Part of a small language model's weights: 3 heads of 32 (1 for keys and values), RMSNorm before each block.
Each number is 50 + 12 x the weight over its row's rms, rounded and kept within 0 to 99. Layers, rows and columns count from 0. The size before them is the row's rms in percent of the matrix's.

# q: layer 8 attention query, 96x96, rms 0.0838, rows 23-31,55-63,87-95, columns 0-95
# k: layer 8 attention key, 32x96, rms 0.0716, rows 23-31, columns 0-95
# v: layer 8 attention value, 32x96, rms 0.0775, rows 0-8, columns 0-95
# o: layer 8 attention output (transposed), 96x96, rms 0.117, rows 0-8,32-40,64-72, columns 0-95
q23 119:47 57 56 35 50 53 64 41 47 72 46 53 47 54 50 45 36 51 49 53 27 60 52 35 56 71 72 46 41 66 43 28 48 55 48 55 47 36 63 40 74 57 68 55 58 58 45 76 33 56 27 45 53 55 34 74 54 54 53 42 56 72 67 61 49 55 54 63 30 56 43 62 79 46 52 56 32 37 44 54 46 79 47 41 45 24 67 38 44 50 40 57 45 48 52 52
q55 111:45 60 33 43 72 61 64 56 28 51 40 63 75 45 34 36 66 48 43 57 55 55 57 66 52 30 41 62 51 50 25 67 64 33 42 51 27 48 35 53 53 42 47 53 60 26 57 51 60 59 49 41 49 49 22 51 47 50 36 37 50 58 30 42 44 34 47 37 48 63 82 36 53 52 64 60 40 52 46 47 63 63 58 50 55 41 53 19 54 48 66 43 39 59 36 57
q87 140:66 61 61 46 19 38 45 47 32 74 30 63 44 55 53 60 40 43 58 57 50 42 55 55 44 51 51 56 38 58 44 29 63 55 47 44 37 49 74 74 53 41 68 44 29 57 40 62 07 46 52 50 53 28 52 55 44 60 60 51 44 54 57 42 52 53 69 41 55 52 46 52 46 49 31 56 41 38 39 52 72 41 58 49 30 37 41 49 41 64 60 34 39 57 27 41
k23 083:41 45 59 42 62 55 67 47 58 46 71 81 41 51 18 50 46 52 39 43 36 45 41 59 63 57 27 53 32 43 44 37 64 52 57 43 57 51 56 55 45 44 51 46 74 41 43 50 45 43 45 57 26 59 55 38 54 51 40 19 49 44 34 50 57 63 29 49 63 25 70 49 48 57 47 43 63 62 62 29 34 57 58 41 42 57 74 38 60 52 75 42 53 47 55 59
q24 106:60 59 67 48 65 47 40 55 50 67 65 20 46 46 46 36 46 65 62 50 30 33 27 31 53 39 47 40 38 69 52 55 58 50 58 47 43 63 50 62 31 35 46 39 42 81 39 58 40 40 52 76 40 40 49 59 52 40 52 69 38 47 50 26 37 53 38 56 46 55 50 32 59 60 53 51 67 52 55 58 45 63 63 47 47 44 55 28 78 53 44 50 37 25 48 48
q56 109:50 72 41 62 33 46 38 41 61 54 52 65 37 61 60 51 52 48 47 31 60 69 50 53 62 68 53 45 51 48 55 43 54 66 59 58 73 83 53 50 51 51 36 37 72 55 46 50 20 44 64 67 60 44 46 44 52 54 65 57 71 50 18 65 39 55 43 60 51 32 46 50 64 38 62 37 53 40 40 37 65 54 68 52 58 46 42 65 47 62 62 65 67 55 41 30
q88 101:58 55 51 45 37 45 54 71 29 78 50 52 68 61 69 46 27 56 44 43 43 67 44 40 76 51 31 26 42 65 59 51 45 51 32 53 43 56 52 55 78 62 63 38 39 54 46 46 44 66 53 39 48 46 56 45 44 47 47 49 61 56 61 65 36 55 46 56 41 56 61 65 63 33 47 71 39 35 60 29 60 65 53 48 45 57 49 41 62 46 58 52 19 73 36 44
k24 086:60 45 61 62 43 50 47 60 60 46 53 38 35 60 60 28 60 59 38 46 57 61 29 49 53 67 53 61 44 57 58 43 43 62 64 84 65 30 54 53 41 61 68 59 57 71 39 48 32 48 57 49 62 47 48 41 61 45 59 49 58 44 25 63 43 55 36 53 45 29 64 51 50 55 56 63 25 69 34 64 49 78 47 60 46 57 40 60 31 55 57 66 58 36 45 25
q25 101:41 25 80 43 60 44 47 29 54 48 42 43 23 63 52 43 72 56 47 46 49 40 52 50 56 55 56 44 56 66 43 40 52 56 33 59 72 63 63 43 52 62 61 57 33 40 56 39 51 49 19 40 42 30 63 52 41 50 23 54 52 51 63 49 41 59 66 47 67 71 44 22 48 36 57 63 45 36 38 53 49 44 48 64 59 53 36 40 39 65 60 66 34 47 43 48
q57 109:62 39 59 72 44 64 52 69 71 54 67 60 51 48 29 43 51 56 31 61 57 67 56 38 58 71 57 53 44 61 38 48 43 70 45 55 43 44 30 49 74 53 56 46 54 49 69 54 45 56 40 52 63 48 59 45 51 52 42 54 65 76 46 52 30 61 57 75 61 43 66 57 78 66 42 34 42 77 32 40 64 49 38 48 54 53 43 41 54 64 48 51 42 39 60 29
q89 097:58 55 79 38 43 51 54 03 25 39 43 77 68 59 48 39 64 52 53 30 52 64 45 46 64 39 47 39 40 55 42 63 42 46 48 47 57 52 50 49 31 45 33 48 46 66 54 48 61 44 50 63 47 62 47 45 44 33 59 27 53 49 56 62 34 40 46 34 59 54 57 61 58 41 63 36 59 64 47 50 83 42 48 46 43 50 40 61 51 61 49 67 52 70 47 57
k25 095:59 28 56 37 42 64 73 38 73 53 50 44 36 54 50 42 73 28 18 52 52 70 60 48 55 42 57 39 46 54 71 26 52 66 48 60 60 53 52 43 61 34 61 68 40 51 63 65 71 49 42 40 38 51 53 66 49 53 57 45 47 50 38 53 41 37 41 61 37 60 54 48 64 37 51 32 52 37 64 57 29 43 47 40 52 28 39 48 26 51 50 47 41 36 35 34
q26 128:45 63 46 24 65 34 60 47 41 38 43 61 56 48 32 54 49 61 41 44 39 29 48 37 47 40 44 50 39 51 40 73 68 50 56 28 50 58 60 48 54 40 41 45 70 49 38 54 39 43 46 49 55 42 51 73 43 61 75 51 55 79 61 28 51 55 31 69 42 41 32 37 71 61 52 37 50 38 39 35 58 33 44 54 63 69 53 40 53 64 70 58 56 48 39 29
q58 147:48 66 66 47 67 65 64 44 38 57 35 42 51 56 43 65 53 56 69 59 38 28 62 59 57 67 55 23 44 63 27 51 42 35 44 63 37 59 46 63 39 45 45 37 07 37 54 44 44 66 33 50 44 52 50 51 50 48 54 44 53 60 42 54 40 66 51 55 68 36 44 54 79 67 49 54 50 51 45 64 49 54 49 51 36 54 41 42 50 38 64 59 31 38 25 39
q90 114:30 65 41 60 42 29 58 67 60 38 40 39 67 31 44 28 63 70 57 40 47 61 51 43 60 44 47 59 43 33 55 51 58 54 62 42 49 47 51 38 41 52 36 73 53 34 39 42 61 73 54 48 69 40 54 49 51 52 69 77 26 66 46 37 36 57 43 52 59 59 75 60 60 49 50 46 39 48 41 48 59 50 50 50 70 56 58 78 55 39 31 49 65 55 32 62
k26 095:50 52 55 55 57 57 70 51 42 43 25 76 31 63 59 62 45 53 39 73 61 29 52 35 70 37 51 36 48 52 54 65 44 58 60 60 43 61 57 50 43 57 47 50 27 45 47 50 46 41 38 43 56 42 32 55 47 64 49 58 54 59 28 61 72 62 59 38 40 42 48 66 71 69 57 34 81 53 32 70 59 66 59 45 68 59 52 43 48 64 45 60 57 42 42 34
q27 116:42 71 40 42 50 36 74 46 47 51 49 42 38 62 61 38 27 48 47 55 42 56 42 72 50 41 41 47 67 42 81 50 37 34 36 48 31 46 40 58 62 47 68 74 26 59 30 40 68 55 48 47 69 49 63 56 75 36 43 43 51 41 53 50 63 56 69 54 53 45 62 55 50 52 35 53 59 21 59 54 51 62 56 38 38 43 34 48 47 42 65 31 53 46 36 39
q59 131:68 46 53 35 59 46 63 41 51 54 25 42 56 45 57 49 55 65 33 51 29 59 33 67 52 25 45 56 63 61 52 50 50 52 47 36 39 58 70 30 42 64 53 40 54 40 62 60 26 62 65 42 60 57 60 61 53 62 43 55 50 54 57 24 67 69 33 63 28 44 38 52 33 63 58 60 44 33 41 57 57 30 40 44 51 54 50 31 60 27 64 38 41 65 36 53
q91 096:41 41 42 19 55 35 61 38 40 59 46 43 37 48 56 30 48 70 49 39 42 44 66 48 51 45 53 80 37 33 48 75 53 54 54 58 48 58 40 60 44 46 56 35 41 59 31 73 45 64 50 47 60 60 32 56 42 32 62 30 57 41 58 59 58 56 37 51 37 53 56 40 54 52 50 64 63 39 35 61 62 63 29 52 39 61 50 34 54 27 59 58 60 60 19 51
k27 096:56 65 58 76 45 36 61 53 40 48 60 37 70 54 39 58 46 54 57 34 46 50 42 53 49 39 36 50 41 41 27 59 60 45 40 65 68 76 63 45 45 71 65 67 42 40 56 55 51 54 53 23 61 56 50 54 36 33 41 44 70 63 63 57 47 32 21 55 40 40 39 34 49 63 47 56 42 49 48 69 51 31 48 44 37 57 66 71 62 49 47 67 33 60 62 63
q28 134:34 41 52 56 60 51 48 19 56 55 68 70 34 48 73 54 63 60 53 32 63 58 56 31 26 60 49 47 67 34 63 48 37 40 53 49 37 52 47 59 59 48 29 38 52 44 68 38 44 54 58 46 58 61 57 52 53 25 64 56 34 56 58 51 58 65 44 66 62 30 38 58 61 52 56 45 39 73 58 39 64 46 55 54 72 43 27 38 43 51 28 46 44 50 59 32
q60 120:43 32 75 77 29 52 35 63 72 51 73 58 54 41 33 58 74 47 46 68 55 67 27 42 51 64 56 42 53 60 52 35 44 56 45 38 48 46 34 31 32 57 37 43 59 53 50 31 61 50 60 67 56 52 27 38 44 39 43 48 38 64 45 50 26 43 53 28 55 34 35 49 46 60 52 54 62 54 49 65 67 70 34 59 45 56 46 60 54 52 49 54 46 51 43 51
q92 116:50 35 73 63 68 49 57 47 80 46 87 39 55 51 46 43 55 50 54 60 50 30 46 52 42 45 66 19 46 47 50 48 48 48 45 41 81 54 38 36 42 59 40 37 50 47 40 36 70 31 36 60 30 53 48 51 60 76 37 65 39 44 26 47 53 48 50 53 42 47 60 48 47 43 70 44 46 46 44 60 55 54 55 50 64 54 70 63 52 48 61 68 43 53 56 68
k28 087:32 65 66 50 38 42 36 23 56 45 63 54 69 34 38 67 53 59 44 52 62 46 49 39 59 44 56 35 35 61 52 44 55 49 30 30 73 46 63 63 58 44 62 53 70 77 54 50 47 38 28 46 34 54 32 46 42 47 42 41 35 45 50 78 38 31 54 39 59 44 63 31 64 45 62 62 56 37 41 49 47 64 65 40 59 48 43 46 55 72 37 55 49 59 59 59
q29 107:31 68 36 56 46 28 51 49 54 59 32 33 21 50 37 52 50 52 55 41 41 62 31 54 41 51 51 53 52 50 46 50 36 30 35 48 64 55 32 29 41 56 55 42 48 78 54 41 39 50 37 49 54 32 36 47 57 43 51 38 56 53 39 58 42 42 74 52 80 63 51 52 36 56 34 67 28 26 53 45 53 53 52 39 51 49 47 35 41 47 51 46 79 74 44 48
q61 114:76 35 57 44 55 65 64 38 63 38 55 57 44 49 56 46 42 69 64 39 73 40 29 55 56 65 68 41 44 33 58 67 70 53 63 39 36 58 30 35 52 47 39 39 42 36 47 56 70 56 39 49 38 47 54 55 66 63 58 73 31 63 48 58 57 24 27 54 70 53 58 63 63 45 51 54 66 40 35 57 59 61 43 44 38 34 43 54 51 45 60 46 37 62 38 58
q93 105:36 38 24 52 36 56 53 68 14 65 25 52 54 48 45 51 38 40 40 43 40 58 49 62 60 55 23 35 34 68 49 58 51 46 37 53 47 62 64 54 57 41 57 49 46 38 61 47 34 52 53 47 47 51 47 59 17 39 52 36 54 37 51 26 52 55 54 77 44 49 48 38 36 41 32 51 33 54 55 46 27 39 61 54 52 57 40 48 80 53 41 45 46 44 40 48
k29 081:56 52 66 41 37 45 48 33 60 52 58 53 46 60 61 28 67 66 52 62 48 32 63 39 68 44 72 36 40 64 52 65 38 50 49 39 59 38 54 57 37 54 47 60 42 42 37 69 34 57 57 51 50 34 80 39 59 54 53 24 47 42 50 41 56 51 39 50 43 63 52 31 60 37 53 44 74 73 39 45 64 40 35 44 60 34 28 52 55 72 44 39 57 41 28 64
q30 095:38 25 39 35 49 74 61 47 56 52 64 46 40 52 29 27 49 41 62 53 48 64 68 55 45 50 61 51 52 56 33 37 52 74 48 49 24 49 29 65 46 51 40 78 61 47 61 58 63 32 39 58 52 53 52 53 52 53 45 55 54 42 62 34 55 67 38 59 64 37 38 37 63 60 42 60 40 52 35 68 31 54 19 53 44 47 67 56 38 33 44 49 62 64 58 47
q62 108:34 59 44 48 51 48 34 46 44 12 42 48 37 26 45 52 48 46 58 30 51 67 43 57 47 53 45 52 31 56 63 49 47 57 40 74 63 60 41 51 37 26 66 36 29 60 61 71 63 52 32 67 43 34 48 48 38 50 49 47 50 47 61 46 49 68 44 36 46 40 57 56 46 36 45 61 45 57 24 41 52 34 31 54 42 61 46 26 45 28 66 52 61 68 46 44
q94 103:46 41 78 51 42 56 54 45 48 59 40 41 51 34 62 54 45 48 61 40 51 42 42 51 47 61 33 58 44 66 66 42 43 43 29 35 59 55 36 54 65 66 77 46 61 48 35 51 36 50 45 40 50 33 44 35 79 42 49 64 65 55 50 60 57 57 56 26 48 56 57 33 35 35 60 56 54 45 43 47 84 41 63 25 24 40 51 30 66 46 59 57 39 62 52 54
k30 090:49 38 32 39 48 55 41 82 28 43 28 40 56 54 55 36 48 51 57 45 56 45 52 41 30 65 36 48 56 72 56 36 59 61 69 60 65 51 31 36 47 56 60 52 44 61 43 45 46 41 57 48 43 58 42 51 49 48 46 36 48 50 50 70 65 60 52 39 17 50 54 48 38 41 56 60 66 33 33 35 46 40 57 56 67 60 46 52 50 96 48 44 68 56 50 43
q31 115:69 46 62 59 52 64 45 69 72 47 57 55 48 58 54 29 53 74 48 47 51 54 54 33 50 43 25 61 62 41 47 79 42 76 39 56 45 63 76 70 58 58 60 45 66 62 39 48 54 51 75 60 48 44 70 38 65 33 51 50 53 58 42 51 37 44 44 63 40 36 49 44 45 42 49 47 48 49 58 55 44 54 89 54 46 46 43 60 62 45 43 58 50 23 56 56
q63 101:22 46 59 53 55 60 30 27 62 42 55 30 52 44 62 38 74 76 59 55 61 40 59 61 44 60 46 58 50 30 44 34 38 55 56 59 71 55 38 33 34 48 54 50 61 61 49 46 53 43 26 53 58 54 54 49 61 56 40 58 27 47 46 34 56 49 53 44 59 58 60 37 50 89 63 57 59 57 43 53 37 20 47 56 62 62 28 53 58 48 44 54 57 53 62 56
q95 094:40 38 43 63 71 45 41 43 60 44 62 52 59 36 31 58 74 55 62 38 43 56 41 56 50 58 37 47 46 63 68 18 41 64 56 42 59 49 50 57 45 52 65 35 43 64 54 40 57 59 35 59 58 51 69 56 22 43 44 59 63 59 46 47 68 55 68 39 50 57 53 48 44 47 69 46 38 76 80 67 40 53 48 55 70 41 67 38 68 64 52 46 44 63 53 32
k31 099:40 50 61 38 51 65 73 51 47 44 48 34 52 40 63 32 46 62 39 36 41 39 49 61 46 37 32 53 68 45 56 39 36 70 40 76 43 62 25 62 34 54 69 41 43 39 45 59 40 57 63 45 58 42 57 40 69 60 38 75 75 49 59 43 39 41 37 51 54 11 39 52 54 63 52 38 58 34 39 64 55 35 49 52 44 33 49 54 53 44 58 43 65 54 61 55
v0 097:60 53 36 52 63 53 54 39 53 57 52 61 58 36 77 57 69 73 55 60 37 49 57 45 48 50 68 43 55 58 42 60 37 55 53 50 47 61 33 58 26 49 63 63 48 58 46 40 33 51 51 50 55 50 62 69 07 56 56 38 26 67 49 55 48 74 64 40 68 47 43 30 70 44 70 51 55 43 63 42 62 56 68 47 43 51 70 57 52 61 57 56 67 43 58 43
o0 097:44 43 39 33 25 47 42 66 55 65 42 43 33 40 53 58 51 27 53 60 41 54 37 54 45 39 59 55 46 58 22 38 53 55 78 54 37 45 60 50 57 61 43 53 52 46 64 46 22 63 40 45 43 37 45 46 40 51 16 50 27 42 39 33 58 55 43 55 51 51 52 49 68 66 59 54 26 35 28 40 39 49 61 49 50 49 64 46 50 60 45 59 57 73 35 26
o32 105:42 56 68 63 52 49 49 40 50 43 65 75 58 46 48 31 54 41 39 55 32 52 44 73 33 59 68 54 65 49 42 65 55 43 55 48 41 36 55 62 57 42 40 83 63 47 74 29 57 59 55 35 57 70 33 37 64 36 57 41 64 56 46 51 62 27 59 56 48 60 73 36 53 25 52 65 38 47 52 65 57 56 55 50 56 46 41 69 54 48 61 48 49 40 46 76
o64 098:49 39 34 42 56 51 41 34 65 29 42 41 58 39 50 69 53 79 70 57 36 46 47 51 56 31 31 54 57 55 55 47 43 62 63 57 36 56 39 59 49 55 63 39 34 71 47 53 23 45 57 57 39 53 46 67 27 68 41 53 51 60 34 63 49 58 46 34 43 47 50 38 41 24 60 43 71 55 26 69 58 60 53 41 59 58 46 43 44 58 46 60 51 54 68 22
v1 093:48 43 46 57 49 34 37 45 39 53 54 69 40 38 57 56 53 46 38 49 42 51 48 57 54 50 66 60 61 42 57 69 50 32 53 50 56 62 54 34 60 83 34 37 51 25 53 74 71 67 53 63 50 52 79 52 58 49 46 68 44 55 59 52 79 65 68 45 34 54 26 48 45 54 73 51 56 55 64 54 44 43 33 55 52 53 36 47 31 74 49 36 60 45 35 48
o1 087:63 39 57 53 61 39 61 55 64 37 51 51 57 58 59 55 44 39 58 59 51 52 65 31 53 38 53 55 27 54 59 27 49 59 42 43 52 58 51 51 44 46 43 34 41 55 50 58 71 61 39 47 64 57 36 62 60 32 62 70 39 76 56 46 76 35 45 46 66 58 54 65 40 68 31 56 52 36 67 41 82 46 47 61 70 57 74 55 38 54 57 59 58 32 53 73
o33 107:62 43 45 49 38 44 38 85 40 48 65 51 44 34 58 51 44 59 45 39 55 43 51 62 19 49 56 39 24 48 30 56 63 44 41 40 50 55 54 52 46 69 51 40 60 38 44 47 43 40 52 58 44 38 50 47 54 78 24 50 57 44 55 50 35 39 34 41 62 68 41 46 33 61 55 45 55 62 14 57 49 49 38 29 44 44 41 60 67 35 49 60 52 69 63 60
o65 097:62 38 36 59 18 56 56 61 65 56 36 61 40 52 30 38 22 75 54 44 54 56 42 32 54 41 53 52 73 47 52 47 53 43 51 55 84 59 68 76 47 48 49 46 50 50 60 55 44 48 48 48 53 57 53 51 32 41 62 53 73 70 66 49 52 56 51 57 37 47 33 60 26 61 54 51 46 40 39 52 52 77 58 48 34 32 46 55 40 58 64 57 48 57 69 56
v2 101:65 52 30 52 55 45 35 49 34 58 40 41 57 40 19 48 43 45 59 48 50 47 36 48 60 49 57 44 51 65 56 39 82 59 43 55 62 31 51 32 41 78 53 42 52 39 62 60 44 60 42 28 36 43 41 50 50 58 35 40 37 48 47 50 57 35 55 55 49 34 60 45 50 23 49 63 17 21 41 43 64 61 35 42 43 51 36 39 47 63 66 51 55 44 36 55
o2 104:61 43 54 47 59 39 33 35 57 79 40 31 45 47 38 46 58 75 62 41 78 39 59 53 47 58 38 55 40 33 44 42 55 46 46 49 52 69 50 47 40 43 27 58 42 51 44 38 56 51 58 55 64 66 42 43 45 56 34 56 53 43 65 53 40 38 36 37 29 61 60 55 62 65 51 40 29 55 68 52 37 52 32 26 63 51 48 67 60 26 39 51 49 56 33 79
o34 100:36 44 52 16 49 35 46 44 75 51 64 63 57 52 62 52 50 42 37 61 68 38 38 53 75 52 64 35 59 59 27 64 35 51 57 43 64 69 52 33 47 34 48 57 35 68 78 43 39 45 53 27 41 58 51 51 52 46 59 36 51 73 28 45 62 40 53 49 60 36 42 68 48 44 58 41 52 58 38 45 47 51 70 66 46 39 40 34 61 58 49 44 46 46 66 49
o66 099:70 57 49 75 68 50 43 50 21 37 48 44 47 48 26 49 47 44 60 41 48 65 35 52 46 48 54 52 54 48 57 30 66 53 47 36 55 35 60 32 25 65 46 29 38 53 49 46 61 73 32 48 54 54 32 42 33 28 37 40 66 48 53 45 36 40 42 56 55 60 45 50 29 46 57 38 43 37 54 34 23 70 36 38 56 49 47 56 53 57 56 33 64 39 53 63
v3 100:15 53 69 63 38 66 45 53 33 53 53 31 51 53 41 19 47 33 51 57 71 62 36 50 26 47 33 62 45 38 36 34 40 39 66 52 59 58 35 48 41 62 33 46 71 72 51 48 37 58 50 54 42 65 51 33 56 49 23 52 42 38 48 48 42 35 70 39 43 41 46 49 39 45 48 51 51 56 63 62 56 33 59 55 56 27 60 48 57 46 49 51 59 69 51 51
o3 088:51 70 32 52 55 47 54 54 28 50 55 66 54 61 54 49 64 41 38 54 37 60 52 58 60 54 24 36 45 60 57 48 51 63 35 61 46 50 80 73 66 42 38 58 74 40 45 53 56 38 57 57 61 70 71 31 43 52 33 49 63 33 74 49 42 73 43 41 44 43 52 70 36 51 56 59 37 75 58 49 61 36 75 38 48 58 51 54 62 41 58 39 56 46 47 38
o35 101:52 30 64 30 56 40 41 62 55 22 46 72 39 44 68 56 46 43 35 58 44 31 40 53 38 47 61 43 58 52 49 66 48 41 39 34 31 62 37 43 57 58 46 58 37 51 39 39 52 67 60 39 51 56 37 50 52 35 66 40 51 55 54 43 65 57 38 55 47 70 56 20 53 44 27 61 58 47 33 56 43 59 61 51 53 75 66 78 76 51 45 46 56 43 48 67
o67 112:25 50 47 60 43 45 51 35 39 43 41 48 58 68 51 43 59 35 35 42 57 50 53 61 55 52 57 39 47 34 43 53 52 58 40 43 59 40 70 31 42 30 24 63 55 54 63 45 69 27 60 58 53 53 53 68 35 50 35 47 48 51 63 37 43 40 62 59 62 52 47 67 60 46 40 47 49 62 46 34 44 04 78 59 40 31 42 61 34 53 42 51 70 53 38 49
v4 098:38 32 67 53 58 48 59 60 34 44 53 55 29 54 58 63 47 41 35 46 34 39 59 50 51 69 43 53 40 43 36 33 56 64 33 54 30 62 76 66 58 47 65 55 62 43 31 65 42 42 45 52 57 44 56 65 48 41 56 46 54 67 60 51 57 40 48 38 57 18 35 34 59 40 47 77 26 44 65 50 64 54 51 68 34 67 61 57 36 57 71 59 60 59 47 59
o4 088:45 51 40 47 39 74 48 48 63 55 44 50 51 60 60 45 47 48 35 68 41 65 47 38 45 61 66 60 45 58 69 73 32 35 52 63 50 39 52 39 46 53 55 35 40 47 52 49 57 30 42 73 38 44 33 52 34 54 40 62 43 41 48 58 28 46 51 41 52 50 62 48 57 36 76 68 63 43 30 46 44 37 53 74 78 34 34 55 17 35 40 68 52 50 48 46
o36 107:59 58 45 34 27 27 40 67 54 33 40 56 55 49 40 67 47 64 28 50 55 32 49 41 41 57 57 66 23 18 47 45 58 59 43 53 86 46 40 41 50 62 38 36 34 50 38 58 66 54 64 52 70 52 38 43 55 47 59 49 49 57 53 43 36 47 46 50 22 46 49 41 54 50 39 52 68 55 39 44 47 43 54 37 45 49 48 65 68 67 42 23 45 43 43 65
o68 106:40 42 69 60 63 57 60 59 45 39 43 58 40 62 62 60 35 41 56 57 48 51 49 55 44 52 35 64 35 60 53 46 35 46 46 48 16 80 74 66 41 52 38 52 60 43 49 36 25 51 36 35 27 68 59 56 62 30 38 62 55 55 36 55 63 29 42 52 63 54 45 60 42 64 70 42 61 51 52 45 52 69 31 57 66 54 45 53 57 60 50 45 44 63 75 45
v5 109:23 59 39 56 64 45 53 46 52 48 39 51 55 49 29 51 44 39 44 45 36 42 51 58 71 40 47 37 50 65 55 47 44 41 68 52 46 71 45 26 53 61 49 65 50 57 45 48 68 61 56 46 27 37 58 61 58 31 34 54 58 59 35 33 45 35 31 53 61 56 13 42 64 53 70 40 81 34 61 39 49 41 52 56 69 63 66 48 61 50 60 48 42 51 48 38
o5 090:36 29 51 53 42 60 41 31 66 47 61 46 50 46 48 52 41 63 54 57 61 69 57 18 64 41 77 49 19 55 49 58 60 54 62 56 69 40 30 61 43 58 48 53 36 66 77 44 46 54 45 58 51 56 49 54 32 45 76 44 36 72 69 47 59 49 59 41 44 66 45 51 54 44 54 48 51 54 26 38 54 39 51 53 38 34 22 47 32 53 53 58 44 55 41 43
o37 103:73 42 54 72 56 49 61 39 51 59 57 67 74 43 18 35 58 52 45 51 35 37 32 61 45 47 64 36 61 49 45 21 39 63 27 51 48 41 37 42 44 56 37 54 56 44 58 41 54 48 50 58 57 62 49 54 67 55 39 47 51 57 37 61 39 63 42 26 50 43 44 73 53 53 67 56 30 55 41 61 65 55 76 28 46 28 55 41 71 48 47 52 62 46 47 49
o69 118:37 53 49 24 46 46 35 48 54 37 33 50 28 52 53 30 53 58 35 63 49 63 58 62 70 51 60 47 76 58 33 61 61 45 60 33 64 54 43 41 65 36 42 56 61 45 53 55 70 47 49 41 29 47 54 55 38 41 52 51 58 49 58 28 58 45 62 48 64 69 35 34 65 39 60 63 61 77 53 47 49 39 21 44 47 57 30 62 56 38 59 57 26 58 59 55
v6 098:54 46 43 34 49 51 66 56 36 36 55 53 69 57 56 59 43 45 55 55 32 52 27 49 53 40 38 54 49 45 17 59 57 45 37 54 37 52 44 56 46 60 58 29 60 81 52 31 56 42 29 25 49 58 41 64 55 49 56 52 66 77 41 65 50 50 61 21 64 30 50 48 63 45 77 43 49 65 41 35 47 51 45 56 54 51 46 48 48 62 46 55 60 42 47 20
o6 103:63 48 38 67 35 38 53 56 72 12 30 44 49 58 37 54 34 41 51 43 57 61 49 62 53 46 51 66 65 46 67 58 39 68 48 40 42 48 45 51 60 57 59 45 44 49 41 63 48 33 57 54 84 70 43 62 54 55 41 37 57 51 59 70 44 73 60 62 48 53 68 65 34 40 58 38 75 60 39 55 51 30 61 58 42 49 48 47 65 34 60 44 59 37 56 40
o38 094:45 40 37 70 54 57 47 50 45 74 44 54 27 70 62 60 52 49 32 50 36 42 65 42 72 52 43 37 45 67 46 40 74 41 35 73 57 24 36 34 52 26 46 48 56 57 41 37 52 48 31 55 30 34 61 40 53 42 41 56 46 56 48 45 58 54 31 60 38 55 36 51 47 65 68 57 35 61 35 44 46 35 30 56 45 47 38 31 49 50 46 56 40 64 68 44
o70 102:49 50 45 29 56 27 51 50 62 33 36 45 68 49 61 81 53 38 49 59 30 64 44 48 39 52 39 56 42 46 40 47 48 46 63 49 59 73 58 40 48 52 42 29 55 49 47 38 27 47 43 57 43 60 42 57 16 74 21 52 68 45 29 63 37 49 51 41 36 56 59 41 50 30 75 55 31 69 32 54 40 48 50 46 51 51 47 47 54 53 45 45 60 45 63 44
v7 097:55 42 24 47 31 43 54 51 46 55 39 29 51 44 57 34 47 51 54 46 43 57 53 44 55 49 69 44 72 61 36 72 56 53 42 70 47 48 39 66 60 41 58 43 31 57 38 41 33 71 49 79 24 51 43 57 54 75 39 54 68 62 40 35 46 50 46 50 27 39 39 71 49 49 31 61 53 43 58 58 57 61 56 39 57 47 39 68 72 58 50 43 56 70 46 64
o7 101:49 50 74 52 43 43 48 31 54 47 62 55 29 32 58 60 48 55 60 32 44 34 47 67 62 63 30 59 41 64 48 54 42 29 59 56 61 91 50 43 42 57 65 58 55 46 41 60 62 82 56 33 65 38 56 32 67 51 49 26 44 42 59 51 43 41 36 51 45 49 60 57 47 52 38 42 57 54 54 72 40 57 39 35 54 51 66 47 74 53 33 48 53 44 61 54
o39 108:57 36 52 36 81 33 54 55 30 62 57 50 42 31 57 26 38 67 38 66 37 65 63 55 42 54 46 63 42 56 44 25 44 73 45 72 49 30 46 43 37 67 44 48 54 44 47 50 53 50 60 44 57 42 25 45 39 37 61 44 40 47 65 30 61 58 75 48 44 52 57 35 32 59 27 42 57 59 50 39 48 54 63 51 67 65 44 53 37 44 42 52 35 38 41 47
o71 099:53 58 17 32 51 43 30 29 49 53 50 35 57 59 50 51 39 54 54 33 65 40 58 41 54 44 75 43 41 48 41 61 47 60 58 37 52 70 50 33 54 19 56 55 34 63 36 38 37 48 35 58 54 54 36 48 48 62 37 56 50 54 42 64 52 28 61 45 61 65 49 63 71 51 51 65 32 24 51 60 73 74 53 51 44 32 64 57 51 53 58 54 48 48 49 69
v8 104:49 56 45 70 28 43 59 42 62 57 62 60 47 63 53 48 46 65 51 41 64 62 50 55 68 66 68 66 44 46 57 42 53 48 41 26 67 76 49 63 40 35 37 50 64 65 41 56 60 51 54 78 60 24 57 58 52 44 53 60 71 34 32 57 50 27 53 45 72 63 59 52 62 42 53 52 53 55 71 37 57 68 43 28 61 63 42 61 43 61 47 48 32 50 50 63
o8 091:40 30 48 43 31 41 48 53 70 49 34 56 67 61 37 70 63 56 61 55 36 51 52 76 73 68 43 60 67 45 46 53 60 56 36 55 56 43 57 70 47 55 54 53 54 52 50 79 49 35 57 29 60 55 57 37 42 55 36 46 37 61 43 59 68 57 65 47 11 42 51 46 52 71 45 72 50 57 41 57 59 55 37 25 57 61 57 44 61 45 48 41 56 49 62 47
o40 103:28 46 55 17 56 33 46 54 48 46 69 31 37 56 57 61 59 50 80 59 55 40 59 54 37 46 43 55 79 46 47 66 57 31 76 63 55 49 54 60 58 44 61 50 38 39 44 63 45 56 34 48 35 68 40 49 44 42 55 37 49 38 52 43 47 58 56 61 45 67 53 73 57 48 48 48 53 50 51 46 52 31 75 49 55 59 45 56 38 47 83 43 63 48 26 56
o72 114:64 44 32 53 45 59 65 38 49 63 76 51 53 54 42 35 59 55 39 73 46 43 43 45 75 56 49 60 20 49 64 49 55 38 34 47 76 51 58 67 48 44 50 65 51 56 63 33 68 45 75 62 59 46 49 55 46 44 71 53 53 37 39 70 61 49 50 25 49 42 55 51 43 36 74 54 64 45 62 63 63 40 35 39 64 39 50 52 51 50 37 70 36 67 54 58